{
  "activation": "squared_relu",
  "rope_base": 10000.0,
  "rope_fraction": 0.5,
  "beta1": 0.9,
  "doc_mask": true,
  "train_tokens": 688300000
}
Each number is 500 + 50 x the weight over its row's rms, rounded and kept within 0 to 999. Layers, rows and columns count from 0. Numbers have three digits each. The size before them is the row's rms in percent of the matrix's.

# q: layer 7 attention query, 256x384, rms 0.051, rows 70-127, columns 192-287
# k: layer 7 attention key, 256x384, rms 0.0491, rows 70-127, columns 192-287
# v: layer 7 attention value, 256x384, rms 0.052, rows 0-10, columns 192-287
# o: layer 7 attention output (transposed), 256x384, rms 0.0607, rows 0-10, columns 192-287
q70 109:512471618463518470441438544498539491412472467461391605500489473522403400578525519503566575416582540562538504554518517516491579546447512465494442554513514485415448579468453538485456502559520509484509537484530493453516503471439472538590508572548583448522406551470513472618482401471488488510
k70 105:579571461501419522493486506437522437563541560499538550487437471544614546583451552545602523465439470535488500544568424503538507519419572559568502468449520479471549551568547514567470419466532546466551411391397486515521475521491441491445555565538481506448495536489529467511465590487496453443
q71 103:461547483496533518552500461496462506566463498528544555536514579563515556557452472464534568464440512535453449437562484552465488484420585449507520542517474558481454469510522478532457423557474415504531552491580493571518399463471441401488529486570466479519437529446491491593467412521518472494
k71 108:550456472439503609598476524516526491416540518564493533453486480421546620505454445505513488517480519443507542408505550462487508507521509520416552432472592582544376498551546413513498568515439411404446476544500523581504544447516475456461528536432454355472463409496501502541584471466534453558
q72 086:469526478502511511486571536505519539477511575518514555556487525517538508475554495611471533464475495422527599536518451592548467525526597394514536510426526527497464506588587471470503444483603510469564433515482476429516552501483457520520545472535533531520541510492550460548422531557507507552
k72 091:567501419486477523617489473524506482399471559492467556540542536448551539498604474557527452483544489538498577481528556453435516558483561525512468447447473521548531461552492497513574472514591530441441486488503436466470454412454467512570534470417508518527502439388522522448501379507500553458
q73 091:499512521512550519492486516482522600589473449447542534527503459474534493594527607553558413536457549556632559458524625463461527501500542595583520566527523496467561511498576452533414534538585375474493582420452523517501350504526404512501512444531473461503508475485514484430366546541538480456
k73 093:398410517486483494490472512476464430492474526476473382510502447611505443387509499457581486546491500484432502527508514580570501442540524500486494534508471527561478454524538471569411455428431544523483539427436480566532413578533516508571633435485423466394543456575419426566512470575478476522
q74 109:479493459464551537489553502525477432516475582570480527491484486555491537515502547448466483435538415558487427521460423488528437479424603487557491469503444504438511542445475496510539522514556511470563496539480535469502452541488522566411486492427433480476531544452499437485395537470622469469
k74 102:500512469473500464553500481557522495518484455538604445450554495585543531445403467452595624516544555476513576473559554402472428513488491552475492481485417478504570551433596563444428470431602490517487537518436471510456507532538532536481415473366489461548488481507552509469482474554465442552
q75 104:521535463535460547475485521408493435627468531424586418441467479503497667476535471574587484425507584599418448426492481554510543562452521492491487456473499540478452513527530552474541582450436553504544454410466446524440498456594611521561502484568537512532492463469509492536584508433444443475
k75 106:458387409441497622508477478500553421525417459431519482507466458488549342576460456487540404472515536540500529495535513536479416488542553337527453506439455579431510509495547539486490434533541527487531589475450463474558495414485499495566455448491541506600493464532500500534439450513449398460
q76 102:483497473546518498506473539388423511492492460473522533490533487475498475533498548525559432559539542587557504583549582501489488483447470597517522553496453532479417512544439496409606635500482439432512512396491527555456546544455488519580447507585544424526518517392497454569406581560553550454
k76 102:520587527530494478416539440481507476458549426480565472492586521484556491527523535434460546519587553460546573483458533535392480524494446543502525467535542537439502538535479393509453548549561555461453480524445567523436572489523498440515518481598523551532521437552503544498524445523575398484
q77 095:456476399487485511466528532485521497538651497532572574552520430546509424524524534505432536447570504538547511519469507491443450487487553421580515562456481517512534402472578454513474471443509599451581555418518546527552419528544582530604546498549560508478532589492438522476488477427512475585
k77 096:552607505482540415591482520478545433486498443493489561364576487509525607487544554416489465448462562560463496501452453411439467460574446440592399508567519426654531451493509506516455481497617477429565529531491590503535521486528484531520464521518471472407460599423531509551613508529496501575
q78 100:430380543507512494558516479519433443490494456431444437518484410489494488505506458563441453501488568451380639488417560570481466450519402642532417525564508451383548553522513507571563565503548520487482493496583490481561453450558534563563415544463494501517501563483505524466563445527519508517
k78 100:561514477478439544462474445426506559517550472451453451476577506498513479521479493427592533557469445590450528490439406540492440425530477467458514500522480545449551527505535566562564523530617472463422531436467485433490545493568608485585514468576568568432543577556481481557531471519528469448
q79 099:580586498471471616477582412518487577520566492439527506443545447532536541519464478492459441547445510561496485503457564449413565494573474502497415460478478567520549416502476452544521504497429498489533458523482530540627447485462545485556472463400488500525538541472537521481552513495527486441
k79 103:473533497533540574448469594539518404585518551530437576554543414565510517503544456456560513541578549505421528447373574535433491507596433524536498560472497544448452491464471491507473469459521594542514462577473554531536553527443556503517455483553512510414481544556535500415464491473532535458
q80 108:516384494532454515556528471625534462440571493459467602494485539483545440584539394537495451462536540499404479481469543606433528523554514501419513432576542430493536455459404501543450451494484471441511492404428477461498545510491604439470535560535537530524416501493517430434485517597496561492
k80 106:558465588489501399436483484437579474536521497489503490544470524459465509471484400507475399527467458505540507416537513519530416433496445567522497526487422410542451425466502482407455457566493523585525521511561532590542520410556528514536422460558592535476446488567533450442508528412440474573
q81 109:469429529471511576465495465498447534500455604594488545455458484536421476527459522518557526456502556527415460515452597558567554504505465466424419454542497551503581489446577482522435522458502534522520477532470532577522532423487436552514566420516442489455546527469479428545410620483487489541
k81 114:453500584385482511467548434438464593519490471440488473597481520559476524516579525525486478541493460551498455494501545450459486503561529496514503459524518576452538586392455519551492491414453547461416401529576491455549573499475435423475533424468486531481565466440645577457552536518462376496
q82 112:493440509516440549379440523536497437465505542445477491557585453541584533496391466508456484436516456417495498476485524453481551585532517488444539403554499403514528469547507594620481485570499454504452384539507477478497473526488559506540492463493480461563525501456536570491573443518513627494
k82 101:460480490407515450568456484552459470523612467472526524450481474507515497459459457555505557478526516544455466414555521436550480467518371568405526443447507522556631480495459528507497550475542480497510456479511514480400500414511424480473525429507380488456521462541436533456531541521512442482
q83 103:501622482528362392461448516497490383493608462434452494502435547545556571529573463502436513473473515475399522451538544520551451508563464523566427395516483425488464489587485519539565527540475578513520528542570507483462521518553434555549506427551523529578446522459521459451429500471491592528
k83 103:571556488433491553461460520451555545465536493466429438475527412421557587457522524590505501528510525534512373461457549560512505453450481580525474439474584537587552483450444460545489490543535418497426476443627518498506472483465571476546483499493524441447530543467546521572562446501589562503
q84 113:543511538531404395443518506502492469581552532487438516438512405447417501488521476552422534492521550500443525468433542455511501488463467433543548498516504604490523620443501574531600493444439429536459558442483471611497478576529477537524490504564503504621493562453489534552515468514532506477
k84 109:490530521562542390472596563486606513515478508470499407530550539483441546466490492507408537445492519453580471484468565462530398523539471500520480444531482510429513617406572409540510486452451536381384538444455461483556530523532525407523460484536483475480407572466528513561461491471465501501
q85 101:474540405474518535424507525478529476479442575471508391518517505470456443464466494356549476550483463595538568470490586537506551671536491520453481543543503438461494458529526478436419571455528490504525378599580553551553481481491402485517507514553494585528502498489455405437444503509495541483
k85 101:472503506495377660439450490499518472510579521548534387559551405486545466413528472503548441517447517581526502559519497566546548519518487512516385471526449432539539511453520489472492533565610530551564442459576521458449463494430569538466565451480429514478549433558488555505398469546477466532
q86 107:447498410553503465420588421481474497494614487511496438490503479525524467504474526570413592546470484403433471459503506516498431482436513522448529561501617554555518509563508526470533532610503493433548460457469479522558573418549486447493548495535502539455531540549500488438475570526540545459
k86 103:471411528511540528511565521515490459537558499479589569588535486482450503407525482497476549447516431476609508465525411508450480539579473488463446507530478516563523475558457459453525574488497509444483426457442487488517509539497567447473473487524520474557559494474507506501576563462406511459
q87 099:496510493547464472477535454515490501520411511539560523535440532491549530470546493580478512438582496595437511528470459432475418450456544472478548488511607443447500477530464487533569443562468497438539566482433489522532503516510526456501473538397445485552474414646506557511415527539498520515
k87 107:509553551577556543573468454495534544476490483571481507428474590530536542426579478423601516426575440498541510465561582445495493547544552557502530480472579492514497515462544486518412444500495463433506541514441539437497428528505564420476494471372479460516454400497520531467574564475420608468
q88 109:483437542571517506614564501453443525494501434510523503535502467616553496565466565556357518517517595589446497547573521466424518533508541464518490482480473462475486464438477376475483440427565487565468416539521401566464490552501522528421523545513547468512551518526514509613493436467458479503
k88 120:494515511553537533615503404565462589521367527507529492518557534446470486409421401464438479501437413458502560445476541459549506619589548443503452562427502536435516470513516366373453571463476417518475541527600467456492493583502521510468459599421447523509431521426432525453467488468506490490
q89 093:485513473432468443443491570560543504489490566539513485488549447479470498437508525500508388529528472432522495429521521444494527464491555560481499474445439394497457502531509469507371568499437483469531464483472491464542526518548456524487561521446470513388501532566577487604482515505550474415
k89 091:435520518485545564548525514482608554469557461556503551508457481467584488630494405510564545521444544436426477534514544559572469551461509521500547572504419448494527421410493510484514468519474489473542510510560504499531537557450442417452563533600494392486376603456535470529540552477442442363
q90 105:547481493478568473541454469532469629484455493551514452533595523450544552588453529386486501542496518547519405517547414386487479564427473499515476573399489515512475554439554508412513458426529469453434569539506503586588477518505367477575535446574548449443525513460382537395523412566574464575
k90 111:474533472465516542485590512586592539454455478467468504510538452505493495561488565453453502542505528565490458554488524487567501516515585471488571541493571587572425527449445453506497514616535407422516456613486455619516509404499484543456533570505497474459523482480547475443507549560609466553
q91 100:525542449390519594497550504468507495459545527475442518442481497463526517502490490447534434463461407578543476513493423555495429474490563528571413586473472495500579454518419559569423475541453535573476509442488573498542499462447467449490416446481469531531515524482472441449378387618432477467
k91 099:451466455534465483480481477499578484517490630536515484547464560501622418533559500494473580524468417550514501528576496518518490472450491551524533551462468497497508487473543513509427441484531459509613392514467549489451525554574463491502472592463488513531466520517464506458504609506497520441
q92 104:541471442431432503530442489548487354509505600400560424497475548565462529489446583480526463433600541463446538543563454418506494492552555523547561462545494541467420470414413571557500495572457441456535410560539462527494491485530549466567561449461529471428516518503558533595490497473493514507
k92 113:526561529512537455534451469507537492526557567408504563539521477561516556537543513553492519471558454509486539579509509491421482456548469465526538407527544460471487505546553577475453509422545461513497545444532471433481477519490541527505490528477429567501484508506476525424489508455477509544
q93 102:481473523563526466419583554492432516502480543518439477542456531597476478401567446552502532421627473499542543573539564536529505589548623497595546496511463540509589559540345450540455567488589418573516445489548477523584517522453521516518518619437466513522505466531545535523507508470498575511
k93 105:430478499525552535425467436523493527597393556476468512562560473568630508443514501462447545457595468518517486487486516472438549506532461517540471525536452501436583465426549531506501443484580571622458434456536572503496496506598505474492502481455398438520422546553548494597469464423508494500
q94 105:491438510453490535450448529609525385474526488373447409504446485506490467508577546516498543543580581466452513584481597488503571507462475515548579489516419441487558582525487506601480499369573472555554521549483452460495482513447512535495470518497431519521492516474464494461475515552507455454
k94 106:483504398538514618482537491438539474495507520547534509439544585532513526444541484525522516482484508574457457419524474450495537486544468435532449479562555557518543584452440566419408512587533516611506489553555477496579522467481485448458508491564505527486527521528479445456473432615457490586
q95 102:531538479423466516487541586469445541433513513464554488500486521447475481489451501497521477522397475610446497447541500447645499530528555545515414664585530537517461503525523521480483486464547435498505458521518470464532577564400478534418490496503454507496566519443500528437461588502458479443
k95 107:497446518438495570460482562458518428531479454546429504539562565478457519564448507453438482616481589478574417557533507564461468510474469464538544591479458408516403456523485560482458564501555523522609535472551513505515428459443477494493458501543488448501475469502454513496464511497512448494
q96 097:474538581404482453462569436553546458516439480525498573483481543432512486488524496524444507594469435625524496467562464550563574508578558523596416497494544545520477413429468576366490528486433464487479564561507528575391437382479482502519499439482457533473503450432489387535614535553478432509
k96 096:525475481568482443471582584515440577495428511538458558515519569531504526385444458467478518528561513568452452532575574487523489464430550540531578611461529550540464432581489511479507474561564448525456504597561471547511420533458506517575589497528479512471486523489554505447557452446481527589
q97 103:506527508561488505478509559483498509556529479504402536435589480431491627522451522527537528593500468524512509470562458387554422502460526551536574544401527494538469498440475473367461514581481573481604513405508483510530482477469587526491502547392430551516564566497454570472536444513489600557
k97 096:534548417522485485535592449452531458576478465470397508473421427576555462546506575604499405538469528553495392373509573493526594451347551544517499627442484468508410420491432508467459439450459560569502556514450544471573506529576504332377570496494510445471483449523451495525544557432558415451
q98 117:428448490483516518495594472515498481468488485398457511485479437530521491432606485486539426601534536465595448467463581492492405553491460466559464393414433551491522499462448504514569432468600521517593527593472477579415500552535488568601503507523620476399501518547572573487493606573498526529
k98 118:497512469523513539493563450544524503504531555495548547476551427573480484536537538495571561557535517569508462488513525526419473527450482494445387496477465544523439497378464584532477473543477513473674405520547452466582493513445470552442511492496553460577382543531521456431460462476522345521
q99 108:533417461453432508474563582529558533425526475590538472585490450517464447433450399632571514514465628536536513555494608475554489420464568534502534430510521442529453572526571426501504424478393467494494538538563498517515481584568515603505607479514518498515528577473526510440483497561492502490
k99 097:505426471502577471490442529445402467537401454404457493501433441402481564471504496546570535507491563495541516510560488357502446427535670462538434446515524579505481535392539475429507521481487518496475528463532486512485499547575445483546511607418493490488540575544522447580526459390524532516
q100 098:590514474507529538438554416477497579458609436485486490475639550484466510495459478447488572465533542509491449551382590439471450519432505516441481451439605494468555469456571421458481473453637496484491542389535456486517495487595455435497458430539505497522497552611461458535486490487487564532
k100 100:491449470485438418570462477486360455528426441439433476536556498483457468493460472583551420481493490486428551442476548472469547540539478574452442481568555585459416596488489466572471560511454525550395461546493477532353509440440476526471465599574493442482469525516574484556522487489499479498
q101 119:552430464435481427600511475585419530567507506403349522544436462523519452488525474423450582450511460473469485532484494520551534399465551533486465487505499467599446538594540544539483420534525535460464408553504491491493540614596508490505481451518542488537538469504565543459481505448489533547
k101 096:468527556513475599534515495557497424426477546424543552518507379474533499493493516520446575510443456448442434419521475601520395486558478540525385509511540465547451562518476505404439446533538557456506361478337488477557447488521498501605605496479534514482524528529483534590552579478504433558
q102 102:477418397511585473567461512540530521539461527569490499475390496503530511515441557436505488458498562524487489540390420516479455524451521594432492452427589489454571426503432619432438529446543411477436565434543474519468460561667430428441549455465519473509574461477459562599544423436528514501
k102 101:502598541441503524471464524489508519586464373451419564516507528484454491473452509456490398552509529527388483425383483432504601409573437566477515527554441477501421572461500545430509426421479411539482532432507493545486460544449565507511535621482504492521554480488524499474490591542537440524
q103 116:510545478488504481468532571466494498615533557580519418525483535543546593503527507553411525492565569476566537528511513545480529543518514553475468477436582472502578514505570608523473500537508468509563578445526412450555427509484507536437456468548479446428430391513522438559578490469531516467
k103 106:439524445582395471506514593455589516554588468641498524415478519525650522462534547506461580504441594479419479504493520508535456529369542479477513482400548506556525578488382507590541446445530472439569503484460443461505453528571500437533556484519505412439464496503574471529442507492491495507
q104 098:479556503607516496462460468518560504523543486573465460462523461471538425397365462429437498494508454469485471496463520449522393521467463593602502506515560454520506535454445463474456417436562436476518438515484433482565549482505427422568511500489536481535436561511447520540504582511568482484
k104 098:596537500524496466512544583610530451601456526500527408486504485456472409530490482469552537420462545501510605488398456440509426518520510531456473516598560499550550488483557541515454466436592471501551505513455487526566471569488490576419468527520416587458505534482535440461626487553544535421
q105 102:516444430599464553480487487436508445539473448552495495463431584460518540409406463427431466589564531540455488493521461526447516609527446440537479611448533608446496513544459517447449543545490435423475563493495484482410448543566442480442509530485493527459551472450462527453429536524500479438
k105 093:531459419529454462513494491480458499437499557492491498439619455487550495523448398501472553568490632500477491478501490479482552552550565460521448486503482563496360482522507415517405516563458477497465434480512432586522461600496544435493469458485486521546471452480483483540391578528436541512
q106 097:515394457533466417434460533452464510491539453520494494515539470421451426476668490491559531519619538657498511531547501519546471413523560542483472404523492501539459521556543531415511502492536623505509480490543548588635586493478537357547448509608495481543465531527506486517489424504495434551
k106 106:543555464543520507542440478453447571554522485482528537502468384448510486458422548517508437539424454511516535509493449467431463557488533459564521480521504523464438461422485503499522468536447468492537525536394580545552537495511465501431562487514510512538451529523492453517510515625505426503
q107 109:478554561454532467480556429505597444568535549508478596507513490428531483583487497528469463539561429473379507533646615497449473513451461530440531448540541434535467504528512495550529399529510469427484525440543512475444507507565534481439497473411486474574482504582457558547458605534493487498
k107 103:535484440512475560516574609405509464480431513582489512486491504394430430511466531477501569612570424513421444472500606473491456490546513501479443504505569539518402457539502503536502563574510554568459426512518464410543526484472573498486494516488471452434508450487602550360440462511390504482
q108 101:515558487546534488500589489539455555597631540509434585486458497313518407443510527480519552569524506597431491509489538570511498518457497524465576527478556469539532477589495561516521525442665555534518447481461369514533451486468512454423628510530489498467487483493497514514447467431490564488
k108 108:537517476449475438608609522548515481501560451477526557424476530437573505509547432439459429507487479429426520484491574558475588450486551520503480503459484424469500496523449495504544516566497443529447441471408523597507549454467622463493472542528595553463455531467542510504492502563513513502
q109 130:478518410473502597464482519481482461537470616435454494481525464456492528469509544560446428446433424510438525538489424478489393567471548473495487451516516468517448525504506483514516504513505370585430450635545499524554533610628465633467463501444565583505532621545483467514520483529459469526
k109 119:481474483491487476455626544419539545550426419454573541464572427461500411501507514456580519603476480592463518493525433594487440454520495406436491413398447372530475529450542517558563495481534494553549457476455507512484495527478366534513496495534482478444474510505498567520511387485472513457
q110 106:423530595522464487495504517538451493487544452494457536514435452467625556554442521457450495500560517505560549409502521435439585504485516511516487475457448451493478542470514483470531486508573489488451465462447551514479507448489532503386509454514554533513499387509499603474535623451444469509
k110 096:500525557468501529507477531484580488510535623547457486492481565515505475537483398563467519583587484430467523507483446471478620520589508583469424541489478552519573514604644481586520513516503489496588487497429556479504553440447499485540506467575489478426577456568538550476477513501481468547
q111 099:472538580524519523561557450480519478530450480494492490449490525367500554499541553527560494522401396520455455472641454470522521496597551359500551488547494483524502444447432572495479577523440497466420493545410498580520425514585436489522519440498498384510568526527469575502536459476528549469
k111 097:494568574529435537449575505533466513445535576571471580467524522499455522451487496581477482510491504479556514564449485508533549474490468515441532470506521492496523499600525510412543518509471490446523498496574473444497525485469422448518550576540570418405401417573417503559491523457523450586
q112 100:315568544562439457375526454497502548517472444509474461479564460470616445407502412578520472566482503461441524563416467604518470437550545510478544467546549572413557511485474483569538439520519498446461493460543480460542498451529501519505460540561463522447482450461463563437530498484559452522
k112 098:494512403543464453439418472492432436607461572528508490538449352447473529485585643446531490506510519444475534441530521561541470433469506480444463445487516452533520485606536521452485445542589513481422440554523470476499427507523540562517506471555428520530406519477555411540475459499500499350
q113 137:488502491454550480534473482563491468488572565504540482591548384550581459497512493480551441385587491434491538478458404434537599507460603511520560472470517460494416534489541525481425457504429455556459492492532498471563537481456526497503580454535524480537556491546528571556506544478563546537
k113 121:509492602468530500515449528532456490506520554536480478466479504504511553497509577440569403467494492489508637474448371457436427457517547522548466627462563501507458503485522432469631557532462507467495590514530438517480501595487380439502478579445515427532526514599485498542458480438448571456
q114 097:381529538455530488565460448413554469493493543457519530481499395522516476418474530543374506465545496525406509607605472573561494451469513532490464461507528454458558502348471482498555433532517509518573428536532579627461496545500550399476408504507483474579581455392490508505501452480582478497
k114 104:450552476516437483399483507450549507480505559425384408448521439517528472425540502487458645550469402525521500456575452502489473506457519472522568532474424589473549474451456516484510568426512611492523539473449500532520403463494523460474522516444438398457530473457465533540471474511437489494
q115 103:478510479497455427437433550562490452567462519405487461480505541464627373561457488437537447490646579522498446478471504558495512548453467543494477532523483469519566474558483489489428499468581478464492484503453408454563439460533447548459487536522564505493450486446515538463515345505460455527
k115 107:464512483457394499481427529549509462585493565454517539458525583556549462502638521573543470567553511473359477538488416519556489525548628499554439484523565480442460627439459471493519520508508459507625499483507488520566500434483511545554486508546461469531400421487491456507537539523486388492
q116 098:488511437538604461555534494477509536458477514526561387494517496508519438501452541549494495521559507566522548546491440528579496502518509407556478542501474459523436404408474507522495409409533537447479522443532535425514478551495467569614480530589559513517499496507474545514474454525491516558
k116 098:569551513523546474416448527526452394593397550493464553553491524622554466428471564515514506455414530425513508507487521384505524632586522522499553496576483501508534538418452533463473480564525480568454500490462447518501516555499454542562490511516468546557430624513518499525484444477573509515
q117 107:492474597441526471537495472390514443415422458511458521474574449544533580522525516595525524473493459524494463441468555523503508405421523463494464478468506560418552545535501546530505439485493377538523497430493463594529560518549488505485538423474564507428465459390485485505517518538486486497
k117 109:606467427516489462468588526529535514416328536416546495543510575487460527445556489472575586531551545574472503613507548577461478468508522407562513627477572555504498527478425482442568464444426548443506580522385495519455502453454543521462491590488470499463392407416508435465492499537392494501
q118 106:462569436522496585466511499489477505496445496511475478432534502542531443443609526552531436450544535495452486531459493598418497538511525380507537559528534493421525529522545408571566574512589527471514548514512682489429460536417454550427483602565396446470438501420472511503462425569516489511
k118 105:497466546500575473467465456465492520480475587540555508496449562528517411502524487402454466523497544461460495479515423495444524517588526436488426532525455450543595635442458477542404511479555483454410570472511411529384516520466617536491505509561500497540459616461386423497509572471476444511
q119 096:450480449556529537487516469423434504477413575558462490453558371501420433500478592465462513518467483371497541531492416531553506493509469461396460488490534435501560443640547511480477559496512466510462541589602502489433476547401503484527501449400567508532498455501426428510413456449555470387
k119 104:519482458555535426498494479451554521490500494465474433561494471576491512557477460527514429492421496411506541565469435448489571556454449530501471494499503634508557475558477483395579521482494409436439451490487495527562512475492587574500504585460411521521559546516478584500421571477381502607
q120 093:519510425553515549514519510458483448592512491455484514550454465495576479495505514534426453570633507557555485499514378502496510462510526445445443453437532513403607491489576448517589430546483525464498462490497588486427509494415575521455583578518545506519593457534501405497616489505477616483
k120 102:432586481456391512589576545524507527458619528560468541520438466453520533443483571533430494465566503435578504517519589510431491519509573451605531496477479405518490502474444522450534525580507477493588526650447533467544589524427532445455429507588554552521479502524496531452510453580421604489
q121 103:456627494505476504516503443494567501552565534554536467482416513592492495542446504514557496537480549516477469451452500386463555567486465506528475391544567516508382499602514414457528536549444619512528454520584414557552460512479532519456530553517498498481464554502466512509473486479459529556
k121 108:566560522521518520418572426523430496523510585509477533565443517575562513466419522505496480500436482490457512550501560534494468636488470479553532593576533482536510677560568438474515506508439486425506476475528571494481494471548466475537395493507425471479508503467529505532453534524541396415
q122 094:497480581429512439521470497419497448450552476522548599495523606492550542516539410526475503567519521492475498545482550518591541495488537545524537546487491455487474530544561463440536486459440448513546484492460476505454566515503524423489543414478462456559428488499462552480491467411487655466
k122 097:572526619541519568511494452408513545477595495536492474469467552543495457512443513488443518447488547468494444452428510498392460562455510512514560518546431469483580404501560531404392506452535482553443559568522438472490504471436466486477418491577412516433552384524510485496486491476442499522
q123 104:559548507502414459571476479447474552484462515429439499492489528519492536503419560466518582547548593407398504511552505578511412563465462400544494434510512506463402478516522491433439406453532529491508403546429528510407464474543511457546518519456509538460431497586508458456461562535493476517
k123 101:471520535548496516546541467523482504569484555450544522547558495523440493520478511465455535484498483473549393581468474510512406485462542457472483452481549505474604478514449582416456454524597517519490412472469478525604436511473493532444416496519579578538474454542423483520536457518495467431
q124 103:442520467389490393511506503440420554543456560455557511506564541496470393537505553446526490561503421490492524512490456537599514500469524470442553419421432378440559509483509500419491557526571528485475440521495541557483475548495433505497512503491443523593499509402474547507453540517482482410
k124 099:561513525446545467460471487509590455405458470509614530491465433516387393429518492505506435575426413594525467525456440469498443477441512540457586634411555554444507526560486527480442600461612485387532425514520533492493527443479548517481520439561457505512576468455444390564393458419563479492
q125 104:487587456462485414558519523464603550468533470480487500446495483491534447500404525505561535496560468418443521469494439484454460545502494539464464443552410480653503526570478426506473514478516437502472499476437449485480465455518503461524541510601546430509470597411521467529502406490509523563
k125 100:573543580475433556487475561589502448460503551482501546488487467447511467463517548406508604477519457351552464519485460476601598511447542559583424548483539464547431513627434581552522528479575474439525587578421447512465470514451559492554517570480573475566574508538533540506475510485457499512
q126 108:423519570495539513392554488524529482453558474497466577473590587535476535492471540498482447593426575608478415506552366456481471603518568465512401490538566412532414501557529593511517595474590484497585471468507493508508420500541419507452524424515488530514444582536503471438519546491560520485
k126 093:544475563407508519543476508511475526466475566586493481505593435587506425543435515518478494534503641451447543536541498497535548465581676499526454494564446534420621500474523537395420427472507449504435461444490485522580534548433529545482476519544466533505519563469520495488519495437575519497
q127 096:467489457488556517547505535532435495418486368454519466455460521580432473444537547607537521517479493432471527428477539492520570488481514508463449464442473447561549460562543520501495534520463559549493554465432549575479460545455509479545375521486482520539490501486514553536519483512559450547
k127 092:585530545464508468453537539514432532522522507503544546554541556543558544488461589472488548524485545545454505515487544506456528445470421505458482538533560500483477486496506364524591518494487557524420483437440525466477561522446484499540498438518504485579436519492469506509337590556517526543
v0 100:385531526509507483460568501518541499517512498544399462497547540459534428485555544588512567485553545508505513536535585528567452513470502374468438458473433512518562597522527511573515503568519527482434485555480553458477465493468534442473553505514536473488598441461453511573490374546549510528
o0 105:428434517426463504512487541561390386580550612441441530321509455578468516426522561454462574519480535598459474471600596510480476521456469392513446556528489505523545559541475499500553470539472502491420486473440483590486588510494452456476491493470513510451528389521469456637355526458525506558
v1 104:507645594496455489552493502468439653514515487483551559499506434579457463433546493576491531555500517467590552493451492595494437585506491431486460467520464489463550459482517489480537614511577529494591516471508490535506492488518518568398517629550500525478481469499451459460435457445491552518
o1 106:598551573513499589503465437506457544587462453472463581525494473576437505515497442443486481542494478439535536509514452544503447577476574465450498486405497515518523526485532507521481485398503393544607533487394472477512537470430505576436437530451468509406387534402490420431474569527323488442
v2 103:539541440463516479557486537491484472309612470487580471511549422450574413438510505618445481502483481555572537517526440574497515490429547524530530505543461554486496580534585663462567516564491475513499544446562586448542510454560523497504468479522478494481478487490554420451460517544498491466
o2 103:481498500492421561546387421490562502507570430478473521450502438475452494553491530479476523454442439523496460495460531442384527520499440533522447509478494468608478539499523521501398494488486502379575537498456614544546502469559570441453544482539571565578474434461603540516511588541500405533
v3 104:501464464485503505443610489535474641515529483458492546523606633558510582519474515530492516511558475506528473570429526467510503474562435453535441458514478485553474505481472512505518610444483561582567514591541582501625504521438352470411523490438543478470569506543495516488462565575467475485
o3 106:471490445525475469418599490492520636480484508503456483494544525492537510494384430430536523501509412542509537509589432546614452480461453482500450480569419439510593518552554525499501456418411636489529532594520588393548441550505484486467548506447497419462522506502564467436538569493441455529
v4 101:484454538480529594458481492622519541485494439474506463398459537469468587572601501497563441376474445507442533531440472497494530554433454545488496588530461480606534580485555463442497409435576431510491453446583476555427535490490445550428454434529535511496530539510493396608503483535459521502
o4 102:430484504429457494445595566526440446488525484498513533437548464452583495582567429502503482576495546393402516525392586528492565484526496589398472590484509507384525497424470549461494462532499507492446416439455479501441458528396529506532451439483536485545498568540520492490528498527482444445
v5 101:513424485524538592461546505487511481452500516567514510511539481522495478473498568449544470500532544487510514589562579449524441536484480541508474434543514430523568487551445535458528508452498464531465544508463473515556441504411429484544551515572582532440560494468466519507488438534576547425
o5 111:503507438415559558511579483471538541400446593561509515453525472507510514542404511496466459546591548480548536472499456486523421526485522521473496464542497422496418494555500468483458557537439542510468506540514491469500465512516473618451447576507521464414575390468405447473575498480571482431
v6 105:449418453465461476444472516568409560453456545478516574498543438513501487498478558496357496532447444537470582433507574424493449450451515530498507431491470471560443455490515567562521447523513528387520575532619578457593428460499546482479518471495529487446501519566452426521480484549503533459
o6 104:382400565519457440473457459460506540471473510448407502536456426430478473575511536538392518544449553480534513485515549569488438453459527478501499344492537478607505547477527557557534464478600467502421496608554517541500531444546614505462475492435483407409509536508510441555371457505505520407
v7 100:550485445517505529428531449429481437528455590488477496435514476483495433542495421535542466420549573452583536462441443483481583565523521526477448603473490402421419520535499434527528427509452504460539524451427444587570536482471557381413454496438533457601516531549506383553404486464556537464
o7 101:531443510494490528537554584495511473473449460484493492416535510505575567482479512606570515449591533481520530467464491422396553453517503485440491517499521464504625512438498420491623504473531462559517533527489465528459512429461642493560498572462578395442509596512561438474534545532553538459
v8 106:513381505511488548561604505596470584469517476554592508519564584538530532587561499393470576515468569505500421520528548476446545511528525486490388544581520534517429459509516479495481378592506472487496531549437483543492462444576416510517516575518535572530489445492532494469507458496543467530
o8 104:423468525440475454516591518569532568470489403525476504467418560465514490572461494449462467479542556495408484510520437486595495470405471508471386534515490493513495516574550499579490489626526518472554406500430429570458503468523455579507488541525560595563465468523525487525427456518478510470
v9 105:470541542497515355545476502484497433560512558439398576469506538512501408465506480510484503600475508402554472496427357599481498475549446503528466479535458486490499553465433612504483486446471503450442442482446528542556458456476530524603464437505497487465443531502505543515525624568511485492
o9 108:462512567436459505555436458506481567411495514481542550548564417483462521511504471499474508495479500554495429513472455445505493566533530646479501571599469461514523471497491562429433534517507647602494466474540478491546425599507521539520600487475590402436439469569507458501477561489514454467
v10 101:475512547452510531320429520559521485526548510573401537491485526394455471456491539549560468574512477530511551540427468495503461526530442485501487564505466519521550521533506497522491459467477522602461534574472452536550524463464537389472464438454503473556450553463389560518573420413538591504
o10 106:424509439478545504410458538542449432400486491510469475512547418459448478469562532464494411559507469490500573508508417503570480486545600611478504598553554537473537534508504473564495602397523476432535445454490465477443482549437508431547529543480508545509539459579411558526505462493525574539